Weights of a small transformer language model.
Size: width 96, 2 heads of 64 (1 for keys and values), MLP 576 GELU, 2.17M parameters.
Architecture: rotary positions, no biases in attention or MLP.
Training: 147M tokens, 2236 steps.
Each number is 500 + 40 x the weight over its row's rms, rounded and kept within 0 to 999. Layers, rows and columns count from 0. Numbers have three digits each. The size before them is the row's rms in percent of the matrix's.

# layer 2 MLP down (transposed), 576x96, rms 0.181, rows 519-575, columns 0-95
120:530472547552470435499558572535499524529554509544429481534445489504494392476583506493490486510505489508463487477496535494517533498476524495538493516494536447518440489551599476533480520475505448467491542469504543440522554588578489491584558501475406541491574468505511522516489527516477429493
092:592498450513517493481514419521486525489465418488560480470484459501458525524575471524513527523458475463398501489491509518464480547494462440484490525548456463481467510584499506520486506492497495433511499505477435470484413483460461470553526422489453503524516554534584479526498507448467464378
094:491501486537526509495521494566510463477543548522452413553519514507438588519448451539522563447445505494442533469471534437441464495550514489539550450456434547494547584507499539553488491559488533498456532482487477513551559502489528469476521484542502432520528515520476539470430477502501624501
102:509492549509493530551624434479468537519525466495541482497551521553491508533479502462428503467473490513530540534488477488501466491487462526481483460480521437516519609508502561466595611446433470505517551504533481451414475505519496523448527507523502539501465561473448411503472494443495491519
105:559508512583449429480566504511445516479530451469491443543545479437551512503493571456535442452487503462469502488487459459517531546573509512555523446517481488525510497493527472545537538524410531505569479494442527433478527468509451595509435484476454482500503512419515486530416504503506429496
106:548511541489443471488460454498524530544590516539475501456532494571519429494551544548547559463471516516500502554491474500461511524423508528494440470509583498411520497497434431546517404494485490539496462504510486517536520547505444480514579427452517469478574521533543453462442514539515475495
093:463516511543528588494455542522442456508591556569553447429512506491498454474479499448548448517491425520498521545549518492438463510447500545483547483483470443428507545553426480494576470556525549540496488426520498430478515502425478534528538504525512491561484478529494518521499534489559540513
098:503473503554529485469508500444445543476492478452490465504464472437503438559447395504492548519437454463507545452525485525478467547526519490491537501461501580480512513520500485548490457525511524561432441528400562505469503510389453475487508489575558495542482521471516480470550482579447506460
090:476524444478429487409461538540448477493415498541501500492508539543543508515468506455501557468417558476520549508524483421476536494415514564488538440495495523518569497471472443550506483520514547476498541509501491577561479461377528543490509490482519478503528522551527496511463426497442457491
081:548565510562578464527568610565509454472439549529502536430471470525525499444511485500478533470504465509535470426468498441506480479501482429495492456425473467540439496526591533499514507492593549527489512524426437573479480524491472485526523508514472544461463540483472493503520528541510503461
099:484494499567470474543555473462560547526503469530567418485565486499572473485529562499573458512555529597480505509508514441503530482445513504508481544499514474415573494528480524548506527524501548438553532511499504472486501561473433488502507480538532475607448539464491480502532523503595447510
099:458466503398486499463528552503466501498501468551493567445533517489510562492616544509498486511507555440517457466493454519476461532504539510537567460560544512472531495518528455554533481426510464416534455530459500482531473541498471474483544523430430430496530489466501487520531499471554563588
100:489447529479511483534514476548464458521491517515507484465474497539508577530503513470482484457484519491491545489519506440451530548543559545453511509548464474503535559483578458453508540484454516554472598461477400428519564538572573519532547568443501561529490520539472441549423492501547487519
105:501506455493586512491515447484525465531519482490449469558498503507466484509530511504429572600486554548493536533471502450475522513466444405448478515514524519559530464474472547450528503480547529534570501516520510504475498497509490449527499554500400498557536520420537403443519486488410485445
101:495447493523443540527467443514509543597459502532447517467448469486521521475453437481503453526491487467499503503555510456460490497482473497545539491476530561387435512488448550571551531558475521520487547484450593486462526499566545584501466489538533516513538506537517532471490481499577496591
112:493504536483522461502450550495510542501572516559417416474498493518489513492452571553532439454508464499508449523443489552542536525589467479521429494576505425469460522524524529476446582549547529495538528482505517470542476535531476475444433505525581562519481530514523470478505479475512527422
116:522487499500531511504558527531596510507497496493472448425484454462496499532489497529455431558529520482479409504541515527522557544459532555394501480517619492459492433524529495437480499465494578521513493524574594570497487472438500537487527473501498484508438494516475520495555438467516519484
108:460537510518499574470523558486437502552418499440491496440483472493503454541442496479478495503496503482438521467546505455496499495411568517582507488518525452476500471529544526513537449511540527519496552493559512490460579578494559477496468505561515401464510510508549525494480442621466467481
091:532549537529518504543433540530468517539483453494463425511486549502475515475510469483568439522513565564514529456532526530469455487503502428478538452503475528531563598506505574455531549509507456437513551563524561594533472462521506528509455481461510474518508468458461423447570486476497562502
112:458473434484502515519440474494487510526573515570519492474444480479522540450414490463565515427503491471640530512529533532483506511519474511485509514498479564437537505565510502555506515496439493531459467481490577495488534478476441508458551497478446498520433498538491499420459411432487447522
093:488482525535481485505511399513489497575486513611461516493425517537451547590456457405570488440491523532514482444484449472470542504502542527532530437510545470454535488460519514527504528545436443519545458549524515523563459494508483489515427510502499453518496551552530454467539511517528546546
101:516462515493496461510469526530448536487503481587499563459540543481475445504536444486510451528447527497476482540527444495507535495483487492502507516543537507490508390502472472541559508530488447486643395499523519506474500598541446527564505506466441507486539508558453491580454534510509465520
082:543541555477486505543471502609538476565513555466504511505470483482428513460506541466520442521577437473527464525481437491496534519498464433591551519523501489584504455419482484540531526438490501510524520565504546458508496414505499507547491472425497462486514547436445501539516455460527547514
099:498509517480505482545539459519518546464582461576471550516517541519513537447478532550578393435464538480458512405494555484418510570559482548511492515563479469500523493567505455559570495496482542505507453452564551469528531508528518497436501539507463496457525491492511554498514535502495537438
087:499516430508485593471522606467511452488448532492509484452463510449511438534528446467509494486453469525491524509524465553532439509480505588509498433502597521521491499576522460509550550473491511477509529508543548539479548502410519465565463573546489526494520441489578464476543512439520497482
099:497501443592490503414524498525486450507512587499466517481497539545505379497556471518487476476485537478555475531470527483395487478551434521451529464500525455488508531439519526508459522507473500532550537450541492469472506587526617482497535528484526472470504516529517469469460501411464523472
090:507491492469543424547438473456489440502478469525492529505500440537555487480532536464503427517566497503545510523520504491555503559517517496455486523503545450406622476433470534487472464536491477393477577498539569488530482537468478509512420533569474417483502517488535491506493485461494458529
111:492556477435535436497508579556486526485597535479546576539505488496453465609547444477523469464493534481510489542447487499493500472455472514495482532541501541578525463533551546551474483428534520549528472492511437568499522526463503478508478475492450543481508443498544501418566439499493467553
091:525540543480444570488525552467556516511574563443527494496543436506426579522536433531451477504449526481517533499425490497494449507497484552431522563535486536480472499541500535546505546440504482541481505429506513514490463513465531462477522472490568539472519549633474515449535536500460489466
115:532500474501467532536466494529445461472524458498475459443522558566455507403488531496546501521434511510474539471555467488421481492509504485562443491431485508548595467440563499485503576480436463529485515473513511514468598552425548472473442447503419465524554471509496536493500518492464483520
102:457500487535514497477520507548521480488562525473485510478499527555528557468438498488484525481459465448527466474611517512497509551420547498530480562519488484480529414498483390540565490533502530423532448479447468504538478492522531412531460451452570477493462470492526500510452446410558492484
116:541469476493467506532436513477513456513480538532527515458463505525512496401462499455471462493526515518522503457453533528509500537505518563440514547461414510541460586448472437558514477509568498545579424549504533462583531442570525535442548511521491477516543493514577486472507523498420466535
103:525546531553565512585546471469529415526512465480506533520574554497503562572487463449456498490510438537438435536448491522457456488523423506525482472526504457559516417557513516522484476417532524519524475434496511501456469461475545522552542517449467478498486470467488518457519414450465505528
094:495489535496520507486507478532511464453548485518492497565540443575453514501507481480477503457475530445567562522442444567431522503504439505517498488528509453469438505541500519562422513482556425506457444510479534527556546471423467507489478547536537494539559493504407608445491532548536535493
090:573507507493453543475527473473502507531509561507493447526441524386460472517465493509555471506496510398468515517446492488466454500477524468489508519477527506439408546459471544424491446542542498493501501556470561600529575486477479481512487510509518555544513579551430499464518522535498573512
099:521478502453510472509493463520477488415449557522487499494506490523484465452510486515502500456516485473531595497476480609552466523512433479523514569481497520535487547429526470468595529420496496454492534499486478498519473474470550540472505605479422400483444583562494463530495484478484474457
105:491486548556509563483507473508493533473420563497469507498488522501510523506492545503467496474484449471479538438612533443502525552499506501407547500478546471517476545505486530525541460546533448491561496443592521493493481553531463482551515560500486458502577452470546505506407436447521497596
108:466515455592484520492551546528460472429504531519503491558487526490473470511524422510475494505438528483522516519396487530527440468468426409498491474502469527584421544535556504555510531523571474504601469489481526566554509500551502476555537508468488513503519450519484484501464537505417493475
091:519614498529492482514456513515480432463457570470479461578516524541533478473529502537495583505412510495547515476446470516447508456523494483524503497506513508530432477484493593513433453443510522493567559504514556494533416472534503526531483523464471447479514497446477526423499485557432561451
109:464536503493455423571456513534533499573454541495528419500489436513548455527516514518529433463494522550466503461449472489524555556515488551506423526475459559488527448461471485516534530501514548439490484606547598430544480500485498505455468511500501525524530563515577495490512448558526519486
090:520518429566418505554577491471500453470464490443529475486546480568542559475453448456510474489429490464522462515501425511501445501495412519535530512452532505548469513522494457570518497471495542491505452520523428500480469527491557466501427535576549484459520487546495526585466480542562460469
106:515498458419539511566580556526500538529512538416527477493507519435533493475543465544486469458535521575470512451489475515514478512557484505560536412508449446504536491488519497471458566480460494431521493475553515549473444498553505501470542523548450503476448512520470462507540408463573434442
103:504482507522539543470519483456531576536586485495488487555604433503442452565488452486435461540510509449522561528458483499520445538503495463468484393486522485557495517548514516497478435547490435512517563478477510519470564517410470482503548502478502445501470454524436459438552517492531488517
113:500479532478527502503502455555520486552496499437501526533488539473527531541518520572570545476507518503445416498507465395536470550515580545532482428529480532456524481493505502449526461469452487535547562513485459460459440479408534458470487460497504513524421561479556465462458472412515557499
091:490472468486518523534537525450467523539543544481490472498489521587476468499541517446460466601448473517477540532468534471527429549530504503414527518588513457472465541577562471508545426506562481545526497524564553506512480402477578543495512518520481472526500479493474453530447473514449507438
105:523462468456498431480526489478501548439485518502430491502492493548464460432582535475519567454497499520579496485518505544415471498544522471517479542555417517512520472486527438540460449505515493521507535496489483442480528630498446485523428496545469444503433536477442523514509516468565473567
089:519553558515503497498459446477516428466439498535564461460456546477504475513545492449596545528496556529516501446511594587523431468511482428483533451503499482474433448551454527477469524482519505496575523492503532565463457527443473443515548496511528449440484514468459557494515507521517512429
108:557473514517423450450423546498434466521453449445508499527464519509508460473477567557558543519502483517517478497446486476427493549520541526553492536488518552466447535529500442539532465450538503471479490526528513462527484491533474467461553464512370572433571512471541516568485528511491496554
094:438464456516455453476471468528446426517506470550581491432504483518501478448467507450514568537430557512571508443510493474464434487449529537479556483499511506491467481479550457560492466456509531485494520556506528443513495528523426449478503456461609469513422445516540521447472559481477542514
108:540496496493512543491492463506520523543531531546475425470566504528442544514485476520568437508556523475521497524484498498513443458462393515539458486540570433520485495542509458488446567504397518511451476431507482509517502550611505530565506471523548490529546425581466493454508512533503528498
108:530500477513510478512442527492467484485513464586543515485472570443526515508607523485449413467481464497531552530473532481562543497442540480455513458482552557578480506477503537466451432458519542440591556556499519563488514509495442451457526484514514496503591514468477523534527503556544467482
090:500477544532523452494500490466530419439507468505462452536602577457512512588470494516491509553494510437542527474499526474500418500442543474528525558485518545437523526542561518452533542457483474431494494513470486580462522545494422452525542456501475493494511450489495464512471623501504513481
092:473595512502438598532526504480585485488423511442554459469534477540523503490519483454578539434561496458463462472488544484472476524499445460524437454567503506530442499544536487510534485527489482529451469540507481544473503467543564568481470535500532484473459582521502458444498504473566480439
090:503472437525475478554474504446535512468536425449476503476432516518470472459454480492473484453526466472396523561505490539567552537459497511432512481480515583489443442568520483456502497494576453454519520450553463469513535534449480490445518495555564531483513480533470541516529494461608467463
093:480467445422523521457489569498515531499486499499468508531469484527474433498510489515501472438468449477449436527509545445512563513547474510474499501536596567525371476495476565603459439503437492500483496519497544490498521563550520570427526513428468486492551530488481493478461545475502538496
098:500476549524459458509493436500574538527519522452459474489552421495522559575554478437479463497459472534399480496455432544585466481542481533529489495523540562532498544489457446443489544534455517547503493543453531470494530460472457407572512492459566481524476461530515534516529473474479533501
098:491542412498542507517456523477525519493527548471449499477505520452482493499491503531534542449542470622533510520502433433524544441555530537604531527510462532502512476515435465482503514487461503533522463520502527431529513522475454539457492483491548575499531519453615535452505547428546537545
# layer 2 MLP up, 576x96, rms 0.211, rows 520-575, columns 0-95
105:412517513434485479442469440513535481535545529484537430553487531488430537506529497431527497524514532476531536441516536446458506497524493451523482503536531517494491545508506535495481589526509463488493545485512614460438563573537527529401478520497496549502444506471465545505476414555474480552
101:559507513460468578437437490463454521445517487545475569463465510527548545499441492509531553528506501501465468507536509572470517508459541496468489554479463471543470441536468433572546524510525512547553538533507533539461438501532449578499501512510477588438520600532448458539490493570486506494
096:559459524446464501582492458489509421519564539481448540506529518496442527476507427505538496553482497515515544582475511610522529540503478490395509501498558521501513464526458485496551597475507515467483516450519521461492474532483512420485485496564522535478463521586479475484465462537527470420
102:572494466442494546469530471512497536522494478449460520507560521461510508502410544423520473582514515487537463453545485530504469463443539468428496583544498510439504496495415451539451567531445470500490462459462518527502520510511514478574503519521579503471479576482469547498470497482553602490
102:436479491466494500464508494609476536482503544553505494545474476405426477483446544525478500473513553493460536512508518474467521466470485526458505542436488479497469536543512452512567497570526613532500470464593539538501474489530526579472473459468397444526487512513487460542481526532513452549
096:570542505488487514497465437556552425583480517507451554516479539482436494538586484496434596479474511442484505575467489495502534477485474513491542424527473519439418437514424471468498519497539524516545480556504509435509548535499546499469502515468494564503561501458507502467511453527567521457
102:456564511492468488587460448499519461507458516494489483547551509522492424431503472526559502488458534494491502559455506430523520587499459515516486430519501562426524477498510497414478504541545505611502461473518523503504534522442526491552580452456550470476547484440465546545507504520421516505
094:420458451470492495551514541544496528514512444563432566507538549421465502472556505555555463496526507457474457484535505489541554423516454529525588503511483588497530515473544562508508555461494527556470468498494596491458546497459515469456498533497581478467490493499536452488551463513477432501
091:449477500493441520520432449459561434492476547472538457600541511552420540490491545507483448470463583445482462521487493554485441477526469543511433494569500498472547446483477436507541472538475421478512458469546562431509499521455529472515463511514586518539549537508481479481478458501488483538
101:544478529509484519512522497498494511423481609524498516400505514481438595470492500482473546497473572454521467520515476488496480489541517465419522523414418509492491449476530526496462515574605434521523475502524577527523474475468482463508456521484506474447512556520464543517506437490522546431
094:465613513504524541488548509515566427589608450453524518567486471431483464548513513454566425482506478523543503501481501470484514522518485512474478536468482484414484543559489457528509499486527470532538511394504541527440537517544501512482485482528551548534466447489462551522480533469451511522
107:524493484482513497490486499550489498464494540512556496529535502556535500475490550436418511493512500489514449528534496585530447575494501502503455491523485530497442513508477404460535573512522504462614570405534506524511518526517487471442560588475442528471536484461476486550524412432466460498
102:534511562501515579482517545517527481534505479483496498513487437519614555523498435534542460499555472479517579489420514538524524439563523534471457560485506563393499453487434460511470527514439505479473507496466515438514565490496489504554453455468530502492453490501464576481491467546473581501
099:502473580454459447530513564522474476475467534526486548552527479486466493464476564468500445529450502476487499493554514484525444447474563541502488490512452505472492489612492457460486548420509551484537542526512526509451486631464470463538498459502521444425402512511500484477568522479466496538
096:470545504561524462461483482523519493530446511434528565487516485513513479510532541433474489381481444423503513517492549488503477465509531457465497570537453483486473463461571449563493573515447480480534558444515471515552478492501592505542461517557514443540472484562485476528482397473479524538
106:470436433547479483506403528545517504470540462529572506500490527513499517499557518446537527511476397475534507430546546530526499499483500538440511469560532502500473419417424410488529505504563532478487488466493484549505503565447548495485452471532454510477548516463434513567548511448484485513
109:522546520435500486432473373445466447475506536432491528500578576495518487431462540528564497463425544582539536536502494523529465508505509466486514497440491427545509405515519503505487479517521530487535480513492462507471472521563486513472455545451514529497538548473414499446486451548480504509
100:478517449448516499512616487534522509507499481421489580501529498556443417522466497594544454511491490609473534481498468453521539490482421559462510554473517529516495474528496487471521482462579514492511435518518491437486528490470508501490516494494482552448419518519427451573507444466502488530
103:505418472419472514556494477487542475529560528528531481479553526526548505429458498591500494512566443479530566496537509458450505598527573491483466444469494516513501443503522523542519549528549499597466457487489490523469479524541515497548537463451495539475486472491463490457459468559395488466
095:501551471431535413506538588496526482507542466426494445542572537494517433464518499541471472585461494477411505563519488478505461496470507468500519462456485489484477521544551515425463536447554523429444561508498445498467516512498467459537559499563427533510521429456477500482484510469471461497
108:521540492503521506553469496478520473551502486431484460470485491496512484466459542513466573503516469519513499482423594532478503499501497528439476513453533494513544625463497580422428487520495534539433574499491444496490445431494530480471496460506479492524545473469607506418493492454475486426
096:440490445565439532411458570469476421474497428471511491508542497467500474526468528498432504500454503459454511427513567506543532504497476562523479493415524504539510585528449546534539519465501486579467502545532502529453545467519473531425571520506494521568551506525505525528506509513444441477
107:531522481500488538568432510491570546594434554465512537520526501428525560476554537498484504525522405492531486501505470496533476503506482502497474469559554540555459544422496532390468577548443498477524491454463559501542527573475519478517532473531554480476549540482529486524487433504518477529
092:465550514530483509524509437536402517555562463531572469541534488521468517546518500479512501570498499518537525498475508433485446504515505477510485497469488490459551482437568440511514505597541441482510498461520474450550471446593473446472547455467486353481495497474473511536546501481520541501
101:534502505514447536565486512434514431576439485406555456523545505493529475479505500459511493378447519469493542465524560522556484529467531469499474487450565545540483545565520519518415501521510488565488477561522511537506473420507444514487480539535467536450498482486432509505540520498576469525
088:506529532515428550441558555568559531441481542440491441507505497506470492513478466562477556508509524445462458556481524508440496425502516526579533528473484566498405488483554449495473540450533534567553462491486445443453553470509538523461551431511485541508533556498535456485520478492526522470
095:567526531531463481485505518463505506522520487500504494446519475511533392515410511472472506537546457504562509572485512432432515471543563456512460565448526504564528513444485514517459502520465445525558566550555410488492532483470525443501489558504570458499455470569470473468559462538532494536
105:528459426495530456438535439503429564509467483481489457479492564532623471498483502502475455546517423483559496516483459482517565456483504472543543516489560469518471493478412468540478515526525534483490527543455410498509509500481526519484443540453531469473505544471502545556591523589500469499
109:554490510525526511506468507574460597551528496513539490502531508457584569417459482500511470458551544477475495527592462535501445472441536508527516559486547547505571453509504449552554577472525501531493564507463540509533486514501518460439467474482494481499485490508463512592427509467488459428
104:479493479472495474557536442520514527542489445484422466466517495440439423535538505484567456551473451532437521536494492491530505544637520480402542453542518518506470547498472568483509469467460557551521499473511524496528495533433514520448486535538515522523498502527451550510523497613497527522
116:518541508511483456463474462469481471563441553504452511463490601435541576452434561536478499563510490539486501531527503471513509484529485528478487506410451491561586489480605509437526475485482470427514537519525465499506468577533504514518430505509523463546463456520515550545472521505482476420
108:520467495522484538469506447527516501523506428576525512530576538495557570486495506498485482468442461499484512518484460462427486524499555467490446487518558493530481464546411504489535508610516515513518481553517517492514500484522453494465578495551550409459534503595422481475551556561508428477
101:454507558561496468450493533496486476419517543443521497454479526532428440546526536482484418531509541458483462498524445486493437505477518488511456516554509582462489450493552549426421484518522518538492528510487517545501500516498488539548554511505589440432489631450519497521524472500550487492
090:501449467496463531556407495518522436502437498536503487537535571583459468523491523425452466480490444504493447545541466509485514465522454508440469536520476483536543506544611527448484583525484493508533556490539444555528496551462479436442467506547509467463445477501558504448495546463530475472
087:483542487437495562490489520468491566418471533481493475532508482459525477510501468505483496517517553468454442547521520444457498378557532534470526503564474505506521496528473471481557447540605493512542440575521612517468536543487524484480485440505553554460531547498506506561455481447505537517
101:463506561469430436519501447525456495506510465458473497519551419511531522517533404528507470478482511532493501544518461429497552533583503477466541453526457525524466470527518401442451459508509455488492461520503483507551589547457570467488443456538513459557443487512507443494547507530510550432
104:423486521450475513459489445558570483518520443511513500501484567383523494471434540469551541479424517572516492427537501537511513458454538529496487432481544522456568500522527499451541465469498520521473475463498537565466492512465507441454495506507611492488504452504532503531590456461527485505
095:508435512481535528538552502457596519437551477431531456448467502491493502454540471525517492489532512534462515497498503463558497570450517514434493522495480473517562536603551567499557571519515453528430504486464421470455537522567501510466497489500559549486525530506485432575534472515525431498
099:495458481464433549553494439568474485521570445441522550512580482484469535580489508553513548476523587469477511520479538494403465532514471460535560540457502563463526478523487420457508461478558499489498506448540485526499494515504560561529518450433515499468548532451503480475430486481485559468
095:442454523518465520464516524528554537471470468570444538491432526509474483526460483499528583514559409495497501461520607514530517490570484513418472399444499521543536528470562540471484507514496516474486550489476501453555488477461538470473448479394447526512470438498539540476513496454473481505
098:448548493448529478467471416471533510503562525594548502529520539441459473533431436488452448513471456446440483534586510545517562458515521481468523519489545503470502548446507479477505471419497520508521549501430483532489504556494529580508449516516516502466494488506547490551560596499509439543
106:499463449494456515567447542499568523460547482527495513420464475516421496482533520516534505519628473506511520534538554490492511526469588466512553486472534428514512448552504459483453462456537440552545489507562503495517412526491526548515496507546504468464514560526414452433497499476480483461
102:479481570592475473487429518503396461472535515528440543485457514544535557530526445485518561498485463520523564446516543467551491610562479516488506454463446494563470536495450449466494541503565477490498566441470516538495530536556498505496525525507486389547480520460486493529483488491508498523
098:468443485475454504398542389499476548487484483505500510458508483474541496437487498503485467531499488531430468559484462537528545452484498446505499491391452536499556503494492552511477509518434512460507442502454451499611574527443545472547538481542468500511557518569498512506462523448473491559
104:496527498395519529501471514492531451510484423471495459522505473499434513524503545477499503505473451486498490518624485429447501522488467506509564581498538444454433458452485461538473558451534481529474543500517546521507515386527527494497549436535492432491501496572469492487603531498501525498
092:474460514480480545529484521536431485580507472557432515529562509447488559469490500486431539560461551470537467535549488545462504552502528518550450518467499445505476515453424546406521514478526469475454473494454540460485504426558506372505512485474502469492512505484541458536438515473570496533
107:499488523539468517488464494539481579487492532428511548551543463496494525470433521434482497494516525557531485530513457535583539533522546502447500453517480567468451415518454480513559505525506509472606486465519491515484487543491476481541489398511535484532500516493464521550478472362498419536
099:545497500537511548483521509487483538489412443430445449505548386478474428556446447507500475503546519466421497570497494561520530499463481482506460549503485492525472472490486539422520531496510573469540458497415528518528550467551579546467520513478491575500487511464539516480467518469515499581
106:455501467479526507497467465472504586529529491449500571467488585452545461439567519553512498513491479469471524461488531460526517520514455456517537464450471478483570467450587468510443529600458553571432521462538458504579435553521528440523513517470498520521498461528439489513466504545546490478
104:479481595552466563479509427538507523468523468560509511502511514494485458472463431490512521454535415556456488484571492532487536495532502485551501513509528495584515531516505485484472531452528551548449444482374421577511485567465564478457450539501461499481485519507500528506459476575509464463
094:504507419496470499486462517489478478455518456492482561515469467498488474462540458454559482569572444552471463493503471481510487506484457509538531470533520505492420549495433485619417510514573492517525493531477555537538494475591536558474393515453530497534479522537426522522497452522456534529
092:480465553462511472472505460483467501436519538510452620528488523537515483516543460539490454544526475538586503490478470567475563465492481534503521556454442483538545470487499502537407504558484438509489464534508467401486461501524483456559535501519399497544502497490501534533522435522508541589
090:499483547463437614530510435530482440529499484492456526502480489490544504554491488530603487480465515564556484487515501511463509453504503455547497513480511472481524539494508454493498457482439531473450518496518616463490523456522569528496526499411497474471535553541492443487459454518450588598
105:505486532514531513511538414477464469530582481489471426489553532558492495506488585548580546485512504507522534513501485506521370548476503556495527590460547507438561519487461453506487500529516487457540464514529491542525498446522477519519457480527503509522548489431436465509473388544469480540
099:451470497482450534469539490501505456509514495486491526572502487525458424483473495489553486506506491538474457538568515517463504506526441414498527478420487465613539501575510536505521480467545535542525576406545504516518429476454439474446475509448519450504452510550514462462508578525585515506
098:465507473463501514518501420508485524491475462501511537491594577496482439448495510524528506420515551472479558560514518467494468509549465486455535421476519544606495506535559504514528437502513463450493531493459506523496469486508419451411521536505490379493504496475534563505507461488495476408